config.yaml
n_layer: 13
d_model: 64
n_head: 2
n_kv_head: 2
head_dim: 32
d_mlp: 256
vocab_size: 512
activation: "gelu"
norm: "rmsnorm"
norm_place: "pre"
norm_eps: 1e-05
positions: "rope"
rope_base: 1020.0
rope_fraction: 0.25
qk_norm: true
attn_scale: 0.293
bias: "none"
tie_embeddings: "early"
parallel_block: false
extras: ["some layers without attention", "local attention windows", "shifted keys", "a norm on each head", "value embeddings", "skips across layers"]
init: "uniform"
init_std_qkv: 0.0678
init_std_o: 0.0678
init_std_up: 0.0678
init_std_down: 0.0
optimizer: "laprop"
lr: 0.00334
beta1: 0.9
beta2: 0.99
weight_decay: 0.035
lr_head: 0.00775
warmup_steps: 202
schedule: "wsd"
decay_fraction: 0.434
decay_shape: "linear"
final_lr_fraction: 0.0
batch_tokens: [8192, 16384]
seq_len: 512
doc_mask: true
z_loss: 1e-05
train_tokens: 116600000
steps: 9587
dataset: "wikipedia_en"
Each number is 200 + 40 x the weight over its row's rms, rounded and kept within 0 to 999. Layers, rows and columns count from 0. The size before them is the row's rms in percent of the matrix's.

# up: layer 3 MLP up, 256x64, rms 0.248, rows 216-255, columns 0-63
# down: layer 3 MLP down (transposed), 256x64, rms 0.249, rows 216-255, columns 0-63
up216,101,263,264,193,216,134,212,173,162,260,201,228,236,204,235,227,178,237,237,155,174,198,261,248,230,232,180,206,233,188,127,190,217,170,154,196,184,141,311,217,208,138,132,172,183,192,212,175,155,197,256,221,183,243,264,161,205,140,258,207,192,125,244,224,203
down216,099,196,194,213,178,185,172,146,226,266,173,135,256,169,171,187,157,222,248,256,228,128,240,219,198,166,217,205,213,292,196,213,85,216,201,202,206,227,138,228,248,258,143,229,223,210,257,196,168,283,134,223,266,180,196,197,166,196,224,156,204,206,208,253,211
up217,104,99,123,163,245,208,183,149,117,145,215,217,263,242,234,197,197,236,196,274,207,234,145,208,158,249,170,184,219,212,170,158,158,183,238,195,199,202,228,219,194,228,257,114,212,188,157,231,145,229,213,294,187,219,230,226,185,181,212,150,189,236,210,210,135
down217,110,241,196,243,202,222,184,192,265,88,238,181,245,188,217,152,96,177,178,205,207,206,147,145,214,231,214,143,127,189,266,195,206,176,175,228,165,170,131,137,219,193,213,182,235,204,229,236,282,198,147,253,171,241,227,186,241,183,209,223,176,172,124,201,195
up218,095,176,204,252,198,233,228,188,222,268,198,202,235,215,212,217,226,226,174,194,165,239,190,194,235,213,191,252,164,245,198,145,90,203,242,168,243,268,257,165,222,152,168,241,205,205,193,177,208,259,169,289,154,292,184,228,99,177,242,148,230,198,179,153,196
down218,095,175,206,225,165,173,264,259,241,154,196,155,132,178,163,242,213,246,135,216,242,161,193,253,255,182,271,152,227,201,238,182,260,193,307,179,127,251,183,190,205,215,204,210,243,180,172,230,227,129,236,191,270,170,185,191,184,249,164,181,221,253,160,220,184
up219,094,140,156,285,158,190,248,231,192,197,269,223,209,205,189,203,161,209,265,199,176,164,133,241,207,188,240,221,192,206,253,222,210,197,141,160,184,115,283,161,251,164,150,191,218,199,239,192,204,114,259,198,119,201,216,199,227,232,230,116,192,175,170,222,180
down219,091,228,222,185,205,282,249,160,156,241,137,203,158,206,245,234,226,197,199,193,221,268,230,214,195,233,226,133,239,299,152,167,195,177,214,234,191,276,133,240,232,165,227,245,181,177,188,201,182,222,166,114,207,232,97,170,162,197,211,185,222,266,172,198,213
up220,106,156,225,211,163,164,248,107,149,185,187,215,186,197,169,250,193,251,204,211,281,228,196,228,169,165,187,230,278,242,224,214,128,201,208,218,222,220,244,210,220,226,206,168,232,86,220,188,209,126,265,165,139,278,210,221,222,142,202,212,197,246,164,148,201
down220,107,233,228,275,194,153,208,127,203,170,204,191,162,225,121,195,262,200,188,237,201,247,218,153,142,214,173,192,245,269,264,216,273,182,211,208,202,133,230,272,209,138,266,128,224,175,189,209,185,223,296,173,203,204,163,232,250,245,195,201,189,182,168,231,234
up221,102,202,99,196,248,189,314,197,203,152,219,225,213,224,219,223,214,242,309,216,199,184,165,209,220,193,215,133,134,158,218,172,191,245,131,153,246,229,226,130,204,198,271,203,232,204,233,195,209,177,196,247,138,233,184,233,149,219,198,179,180,227,239,143,214
down221,105,172,188,237,175,215,174,152,167,168,243,136,170,168,278,219,173,216,221,180,152,202,203,213,154,212,166,177,185,294,181,186,247,160,206,134,203,132,178,245,260,201,254,273,177,242,261,166,222,195,234,193,168,187,187,174,186,256,244,165,307,141,250,203,186
up222,109,134,256,162,231,185,222,251,201,239,182,241,241,189,159,220,140,236,151,256,145,190,222,185,327,206,239,203,200,202,154,254,129,216,172,180,183,269,235,132,184,133,233,192,151,169,215,213,231,241,220,250,192,191,237,212,158,207,267,180,187,200,172,201,255
down222,113,178,182,125,190,188,173,157,197,202,178,207,316,190,205,256,172,145,219,237,277,285,253,156,224,191,213,139,192,196,204,151,203,221,123,157,205,164,171,265,169,217,166,194,247,268,184,155,198,106,230,227,196,205,185,210,242,198,174,186,172,218,177,217,264
up223,100,240,232,261,217,121,224,206,197,169,155,220,265,264,176,267,187,283,212,250,238,202,221,232,210,171,245,204,200,193,148,242,214,217,216,181,150,169,219,232,204,145,165,215,177,248,303,227,200,211,272,234,169,288,255,189,203,201,146,171,162,249,203,160,185
down223,102,245,160,219,197,180,155,242,244,194,154,204,174,153,261,186,220,188,281,153,225,231,197,211,204,165,192,183,195,150,246,143,249,186,171,225,231,174,236,156,147,170,117,267,213,153,183,259,206,198,264,115,161,192,166,234,163,199,233,175,230,196,310,206,163
up224,096,231,208,150,185,238,230,191,154,285,230,242,235,270,188,196,208,248,219,155,155,278,235,181,180,203,160,210,172,120,240,143,124,201,170,230,187,239,178,150,229,146,266,230,289,170,219,223,185,174,292,192,205,180,212,202,183,186,130,195,210,209,205,153,225
down224,092,244,151,229,153,174,172,171,179,126,209,254,198,181,182,184,118,148,290,162,220,154,262,202,239,204,251,234,235,220,264,191,166,203,236,182,227,181,268,191,123,283,184,219,166,252,237,238,191,198,170,212,201,123,204,212,223,214,233,156,261,227,192,155,213
up225,101,161,124,239,146,228,174,170,191,238,182,253,230,169,270,215,234,241,240,246,206,260,169,224,227,209,220,211,278,203,192,163,223,162,136,190,201,215,302,196,243,163,197,186,281,168,186,208,264,201,260,257,198,229,169,249,189,196,210,210,137,198,214,116,233
down225,097,183,268,238,226,227,283,157,162,179,222,97,276,171,164,148,152,237,240,246,142,259,208,177,191,212,200,175,166,176,205,210,166,135,205,148,170,180,156,175,194,175,133,221,176,262,166,160,201,202,218,227,181,180,236,206,191,305,173,212,154,189,173,207,157
up226,099,179,181,172,267,255,147,207,241,167,221,277,234,163,189,232,105,201,180,205,137,242,216,203,208,247,235,180,120,204,177,157,204,251,257,173,221,184,205,169,197,168,160,193,206,142,124,148,161,210,245,175,219,244,263,256,213,131,206,195,221,202,128,249,201
down226,104,193,268,181,217,199,207,223,125,178,191,165,157,213,195,172,282,147,161,154,231,179,198,235,119,148,106,133,208,222,180,237,179,193,175,183,175,228,225,200,149,272,161,210,258,260,165,281,216,230,225,163,248,207,223,187,215,243,187,216,157,200,259,149,231
up227,108,245,229,240,272,213,196,162,94,191,294,222,205,203,188,181,161,205,230,210,188,189,201,173,168,198,142,182,223,152,191,243,153,203,221,171,216,275,214,166,189,144,210,179,175,181,181,157,193,105,241,264,225,235,223,202,189,162,198,107,113,209,263,190,214
down227,105,249,219,242,200,132,251,172,284,154,233,128,200,200,233,176,170,185,143,253,244,208,222,319,236,256,194,225,219,161,212,261,160,197,129,260,271,142,251,179,233,199,229,202,142,169,235,223,172,224,230,220,180,171,163,221,205,172,206,193,180,177,181,208,184
up228,107,167,99,204,246,191,182,120,218,210,236,233,228,192,180,224,285,205,186,160,190,191,157,187,227,127,240,211,120,204,200,212,212,170,179,205,219,193,231,222,234,189,223,176,268,182,159,200,160,176,231,230,165,217,228,143,179,246,272,190,210,114,142,135,116
down228,100,169,166,122,218,179,137,211,188,180,208,145,205,198,255,252,307,165,151,159,177,194,172,274,160,218,209,267,123,224,164,132,254,220,153,197,126,213,208,257,220,240,218,156,247,238,184,225,144,204,182,234,175,227,161,181,239,233,185,221,201,210,240,228,174
up229,102,175,224,203,205,277,161,250,248,250,192,258,218,223,169,176,206,136,163,224,143,164,239,237,156,192,168,172,199,191,175,167,179,246,234,135,241,178,247,173,262,146,281,245,295,138,196,149,226,159,213,251,178,199,221,263,229,218,253,166,194,160,205,181,179
down229,102,213,193,216,197,163,231,179,284,216,153,122,227,268,204,197,219,210,207,212,200,289,181,196,203,244,144,112,175,113,216,173,193,243,169,189,195,249,273,228,173,161,141,229,225,171,179,287,126,237,260,164,216,245,185,213,180,195,166,210,165,203,235,229,217
up230,095,148,150,180,148,162,183,238,191,246,205,216,217,123,195,254,196,217,192,259,218,278,169,186,247,192,237,181,153,220,162,204,120,182,246,216,234,203,177,163,207,199,258,56,267,130,183,204,186,182,142,204,216,197,195,170,189,235,215,221,171,153,180,151,228
down230,099,221,226,174,186,189,189,213,154,222,178,205,182,174,174,129,205,175,218,180,200,164,160,177,244,140,206,285,130,162,187,108,284,183,180,151,204,186,228,140,119,228,182,186,180,215,287,188,245,225,240,215,204,287,203,273,212,169,173,199,154,247,205,228,157
up231,089,140,164,172,247,191,214,197,146,159,313,261,225,211,254,228,125,199,187,218,231,199,132,206,190,175,155,247,154,152,226,216,179,112,198,131,197,197,243,211,216,178,169,149,201,106,235,222,194,236,234,241,212,174,238,171,179,232,163,209,212,200,164,129,182
down231,086,223,213,184,202,137,210,191,231,182,151,125,134,232,254,180,221,247,212,249,217,182,161,212,223,137,224,222,231,182,196,97,249,266,229,189,249,163,152,272,152,146,199,207,138,281,192,138,216,163,172,142,212,192,197,257,235,156,194,250,192,195,194,207,176
up232,107,181,195,140,189,155,228,177,122,244,219,272,234,237,170,207,256,198,207,370,182,225,194,231,202,205,184,208,154,202,187,205,225,205,158,240,226,199,201,219,205,228,156,148,223,200,165,226,150,146,227,261,142,180,189,131,222,159,200,138,235,176,225,187,172
down232,111,146,207,221,145,162,177,137,175,186,174,184,161,214,226,211,213,200,182,90,226,107,162,141,148,279,230,178,183,240,233,176,229,139,192,217,205,148,224,231,226,220,180,169,192,274,196,202,203,188,257,233,278,118,163,212,158,207,261,221,186,211,185,152,196
up233,095,154,123,227,208,186,227,251,211,207,172,169,229,259,211,191,187,181,154,178,201,266,196,257,266,229,232,252,124,171,191,165,156,195,225,227,176,172,180,150,276,153,144,189,205,140,204,151,184,198,170,207,148,250,186,240,217,211,242,64,212,190,219,220,233
down233,090,221,187,180,306,208,200,153,234,123,175,178,143,216,195,144,189,196,155,211,179,177,152,130,158,293,142,195,159,160,184,149,195,215,240,182,161,278,232,202,212,176,257,173,234,172,228,218,287,283,208,194,245,190,185,212,231,230,167,199,234,191,154,176,206
up234,116,224,252,186,162,197,254,223,172,195,237,224,172,183,144,199,154,220,235,284,237,203,206,133,230,224,236,194,195,158,160,195,205,234,215,211,185,197,253,227,249,198,208,209,316,168,247,238,170,225,234,243,161,256,245,117,112,160,187,178,180,166,196,116,163
down234,103,244,224,143,232,202,158,211,164,163,155,289,173,254,183,189,235,201,199,166,189,251,225,267,163,250,191,129,96,226,130,276,211,258,153,203,187,269,186,224,150,158,199,271,177,142,183,202,219,175,213,202,232,185,237,177,203,196,235,201,178,178,255,161,197
up235,108,182,229,135,172,227,146,133,146,182,202,202,169,213,214,232,161,199,172,204,175,216,169,204,276,180,215,162,170,186,160,190,182,163,235,239,135,169,250,154,257,71,222,148,248,194,140,208,186,193,173,216,183,232,164,230,174,143,235,191,164,252,103,185,170
down235,101,199,201,152,234,263,248,179,173,196,206,184,234,219,208,271,156,274,217,181,98,266,178,148,190,172,151,213,260,249,244,234,186,141,258,167,171,180,194,176,154,173,190,230,169,243,225,149,255,211,249,142,209,173,221,226,248,186,156,215,148,197,279,219,239
up236,095,185,266,276,237,247,264,225,170,231,179,267,256,237,145,200,136,270,195,183,220,228,166,201,204,149,258,198,170,182,203,158,199,175,187,213,288,120,180,172,215,156,209,130,208,168,192,130,181,162,231,156,215,179,138,183,260,191,186,183,199,266,224,215,195
down236,098,165,272,140,233,191,191,198,222,171,179,94,226,255,174,182,183,134,187,185,252,231,214,179,152,185,224,232,220,185,167,243,175,169,158,193,194,177,194,192,233,240,188,206,160,127,126,261,179,255,147,246,139,202,277,269,211,179,215,249,182,212,166,146,150
up237,096,191,185,222,172,180,156,223,162,251,177,196,215,143,179,248,186,239,263,212,158,221,146,226,235,203,197,205,232,230,199,196,165,213,222,212,272,222,242,206,224,145,267,118,173,118,200,143,202,220,186,250,242,302,143,229,203,152,193,127,206,146,238,123,186
down237,097,287,146,191,216,163,201,211,152,232,153,206,253,259,128,154,177,158,211,165,185,197,240,242,211,164,236,204,202,173,152,159,242,177,175,116,254,219,158,231,158,169,180,276,184,234,203,236,256,156,232,236,161,122,162,156,213,196,169,221,185,287,218,177,187
up238,097,194,199,207,210,255,217,179,259,229,137,192,271,201,224,188,193,265,207,247,231,189,245,289,264,211,261,220,212,224,250,162,178,207,216,236,183,174,249,188,181,158,163,145,253,133,133,198,190,125,171,239,129,184,190,237,266,200,240,211,163,264,148,210,177
down238,105,247,229,178,181,189,184,247,279,160,185,201,118,228,230,232,224,201,188,202,127,212,178,174,206,165,185,264,152,154,183,227,226,197,219,161,158,119,191,225,211,225,234,206,229,291,128,275,195,151,193,224,145,185,163,132,181,189,289,224,244,205,165,185,241
up239,106,165,184,241,172,185,181,186,157,165,213,301,212,221,136,291,206,282,184,188,146,177,198,156,224,126,196,227,244,210,246,204,103,163,228,200,212,190,257,252,205,187,209,177,217,162,224,186,230,172,290,128,178,194,228,246,265,205,174,203,190,216,159,168,190
down239,105,173,242,241,170,119,195,202,206,153,181,218,180,227,273,197,140,302,166,246,238,209,229,232,144,153,132,126,186,266,223,187,196,208,186,188,154,165,218,173,223,229,173,172,144,248,193,237,188,235,153,281,248,147,159,172,175,198,198,254,223,200,257,198,212
up240,100,192,143,246,214,216,220,117,213,180,220,259,181,283,137,234,251,271,212,239,198,211,184,164,186,210,253,146,128,233,171,151,134,152,257,202,238,232,231,140,195,182,211,135,234,135,225,172,183,215,220,196,197,166,207,243,201,266,174,201,202,156,273,164,201
down240,098,190,295,237,215,196,196,237,203,214,219,225,219,133,230,227,166,197,182,154,221,233,137,171,155,186,156,233,226,169,197,294,180,187,225,169,191,185,238,230,200,236,199,269,195,225,175,181,215,202,241,101,226,202,233,225,279,201,205,230,109,245,115,256,148
up241,100,131,218,280,227,228,229,160,205,154,160,197,237,253,262,247,199,226,235,278,157,213,192,206,224,202,210,158,231,124,173,217,192,135,210,198,154,129,191,159,241,172,83,141,176,152,254,167,208,199,182,206,179,219,188,165,173,147,169,181,199,206,164,150,236
down241,099,194,168,211,196,204,169,238,209,207,193,265,141,235,111,177,153,185,155,178,194,174,155,176,228,234,234,222,170,186,210,175,209,188,214,183,227,137,181,142,149,190,252,131,200,249,151,214,243,275,283,241,186,234,280,213,154,156,183,268,286,199,224,221,244
up242,104,204,243,201,254,191,234,199,95,216,222,205,180,252,134,154,189,192,198,325,193,213,232,206,243,202,189,174,177,223,209,262,95,229,167,160,241,253,203,232,151,179,197,171,192,168,228,239,197,190,205,156,138,242,242,214,145,130,213,151,164,186,161,203,215
down242,122,222,140,197,154,213,166,137,192,209,235,184,210,214,128,133,232,271,254,180,156,233,167,262,234,180,151,194,190,209,176,163,205,211,172,197,132,250,172,269,204,198,182,247,206,200,148,237,160,193,139,163,258,266,191,184,175,164,190,183,124,201,183,89,208
up243,101,140,232,152,204,235,189,191,192,223,245,254,270,203,280,262,126,232,190,164,263,210,242,211,196,162,227,171,236,220,158,186,153,157,210,181,167,190,237,174,288,121,131,201,220,249,236,210,225,195,206,247,215,281,235,223,204,185,166,199,153,246,172,148,239
down243,099,249,191,164,186,200,184,264,130,271,203,150,180,153,156,206,222,233,252,187,190,214,283,188,187,187,148,246,232,209,195,184,200,192,207,237,236,258,220,127,77,175,135,225,255,225,151,247,139,227,198,253,248,226,234,197,186,191,263,171,224,178,213,212,200
up244,107,112,228,178,219,175,212,240,237,240,198,242,242,208,141,179,204,196,205,281,265,189,154,227,317,133,281,177,200,194,149,239,166,231,218,205,242,167,232,216,197,105,169,164,280,219,234,154,174,195,202,198,219,209,213,139,250,199,203,182,172,202,219,192,210
down244,101,195,195,213,233,211,137,142,203,243,236,217,279,250,147,236,209,150,133,218,241,179,125,261,201,250,275,178,245,193,192,192,270,258,232,278,141,148,193,222,187,183,140,159,222,204,164,194,187,174,224,157,130,152,170,208,215,179,186,165,250,223,231,220,215
up245,105,167,218,236,205,219,174,280,109,166,216,260,236,205,239,233,247,219,198,205,201,209,188,236,197,139,211,179,177,151,250,214,248,157,136,185,288,210,198,200,246,213,162,199,222,160,244,181,239,210,168,174,136,191,278,260,101,155,211,229,194,203,179,122,188
down245,106,201,182,234,264,150,174,243,205,216,142,170,136,200,276,247,193,212,130,271,190,234,207,189,199,143,183,231,222,232,208,164,201,184,147,144,194,207,193,320,196,289,241,229,163,181,202,146,214,218,203,202,258,229,227,266,192,252,253,252,168,206,189,172,228
up246,097,184,204,136,242,156,201,251,130,204,194,213,232,208,153,227,231,260,262,268,234,280,152,215,219,150,160,180,211,278,200,243,163,190,230,142,232,151,211,168,207,163,140,155,170,144,187,212,229,182,181,185,144,161,198,184,256,190,188,216,160,142,105,193,191
down246,093,208,205,225,203,304,64,244,187,260,222,206,151,224,214,215,249,229,185,171,189,158,184,256,104,215,185,251,231,202,157,185,222,263,173,292,244,175,235,195,200,185,221,147,173,133,195,249,202,202,185,185,178,210,199,228,208,146,235,213,178,213,214,232,166
up247,098,223,111,182,246,259,255,295,195,202,258,208,220,176,154,214,188,175,279,230,220,257,216,205,245,257,205,173,171,177,181,263,169,241,235,234,181,179,272,171,193,201,195,198,224,154,287,96,172,215,165,202,188,233,195,179,175,203,238,180,185,215,130,174,217
down247,096,196,171,199,131,223,191,232,178,160,150,265,208,188,184,222,208,220,114,218,227,171,188,184,221,184,160,179,217,205,233,183,239,147,159,184,162,255,163,182,176,178,215,112,113,142,144,138,155,260,171,155,132,262,172,221,248,242,184,182,237,171,273,168,199
up248,101,205,201,254,169,160,233,199,188,256,212,195,227,205,165,272,226,220,175,177,158,164,208,297,260,206,191,227,203,189,225,207,186,142,121,242,221,151,252,200,229,216,225,228,195,89,178,174,123,230,190,220,214,260,236,174,142,110,169,216,189,233,244,146,183
down248,098,189,232,204,148,178,191,150,206,191,207,197,136,143,199,198,226,297,229,128,215,210,175,165,236,225,202,294,161,257,179,130,246,206,233,164,192,245,198,241,182,168,204,243,224,171,235,149,216,206,284,211,215,120,260,214,211,222,292,209,171,185,230,175,149
up249,097,204,242,248,246,203,187,193,160,210,175,208,281,245,185,291,132,220,191,241,207,231,215,217,177,143,203,193,183,262,104,271,170,176,151,248,212,182,180,163,199,161,174,177,179,154,267,130,208,214,171,205,158,164,153,230,190,189,293,123,199,179,195,210,188
down249,099,176,155,205,303,226,278,223,273,239,168,224,188,169,168,218,184,204,251,165,247,187,262,167,273,196,210,130,261,168,182,212,191,165,228,128,178,253,188,199,210,274,207,209,220,243,214,212,256,193,214,243,227,200,256,164,220,243,186,256,146,165,155,248,180
up250,095,245,187,251,263,172,208,186,233,237,238,210,237,237,198,210,279,222,233,169,172,255,203,236,253,233,175,154,90,228,141,193,202,234,209,205,289,219,178,240,289,140,239,211,254,200,202,173,210,195,238,254,93,245,199,224,200,181,194,208,210,215,212,218,175
down250,090,184,205,199,234,218,161,180,246,155,156,243,190,112,211,158,192,215,139,194,167,225,213,226,148,272,276,210,224,265,234,174,250,180,191,170,177,208,147,220,204,242,284,177,155,171,150,192,235,252,119,178,254,217,144,177,242,198,159,244,236,254,258,210,178
up251,096,153,249,199,198,272,178,189,197,161,198,214,183,141,172,200,197,206,213,259,171,204,194,155,256,199,197,118,256,242,176,174,144,236,271,188,198,161,265,164,271,227,213,146,196,165,228,183,177,146,217,190,193,190,288,194,229,170,326,212,170,162,160,183,158
down251,094,199,194,232,197,230,223,238,251,173,187,192,111,154,246,133,224,141,233,240,228,245,159,191,177,147,214,186,171,212,201,180,188,97,112,183,164,176,202,225,257,233,269,188,160,243,210,239,200,136,239,184,284,122,245,232,225,214,183,186,170,209,165,194,225
up252,090,166,170,159,265,259,235,182,126,201,181,202,173,295,236,150,208,206,216,193,117,230,205,226,253,237,187,193,161,225,173,185,172,149,206,179,215,177,199,122,269,192,190,200,202,209,177,194,199,228,264,203,151,220,260,175,190,121,264,192,186,275,267,255,244
down252,087,234,170,215,214,107,188,245,165,169,136,187,145,156,190,208,219,230,230,160,282,255,210,161,187,185,207,196,232,145,217,171,286,257,232,215,207,225,243,236,201,155,200,201,208,188,139,159,223,181,121,241,294,174,180,186,182,186,192,188,297,202,169,181,255
up253,104,190,120,231,239,185,293,198,144,233,212,223,240,236,149,197,204,178,150,209,227,233,205,224,200,266,157,176,202,132,215,203,221,189,227,163,229,276,302,223,167,236,122,239,227,231,158,194,131,165,218,230,210,248,190,253,169,182,197,148,166,183,210,131,174
down253,100,190,244,230,189,226,172,209,151,202,224,152,154,179,228,250,205,216,152,260,239,179,196,199,247,283,238,223,174,230,223,106,183,218,186,183,199,234,184,74,208,143,175,193,154,224,172,215,171,164,170,153,227,158,123,189,192,231,146,208,227,241,195,292,240
up254,094,178,145,134,246,222,171,161,179,306,176,200,220,236,211,277,188,170,170,218,234,220,204,230,160,172,201,202,165,173,168,249,222,222,230,216,216,154,219,172,172,218,243,185,228,145,177,273,120,215,192,184,196,188,267,117,202,181,281,137,238,131,219,178,155
down254,082,239,146,237,162,174,197,159,208,190,238,148,223,155,187,193,171,216,228,147,227,142,274,196,183,257,228,230,248,199,144,182,126,213,233,126,229,162,194,184,211,284,208,225,250,176,203,273,215,231,131,169,224,155,193,210,192,310,200,171,186,227,194,122,198
up255,099,193,159,247,229,296,126,159,181,248,170,190,183,208,184,288,144,218,247,135,156,281,195,196,248,208,224,237,191,151,167,198,197,179,247,156,257,188,197,186,199,131,211,217,252,171,199,181,145,178,231,194,117,210,152,293,225,185,175,199,212,173,193,186,182
down255,099,200,185,164,190,205,256,211,189,163,205,145,167,160,183,139,240,207,170,200,248,135,128,183,183,203,165,228,195,157,278,112,209,67,154,189,194,247,201,195,178,215,180,137,197,231,178,273,212,204,157,220,286,238,219,172,224,226,181,248,221,228,173,233,209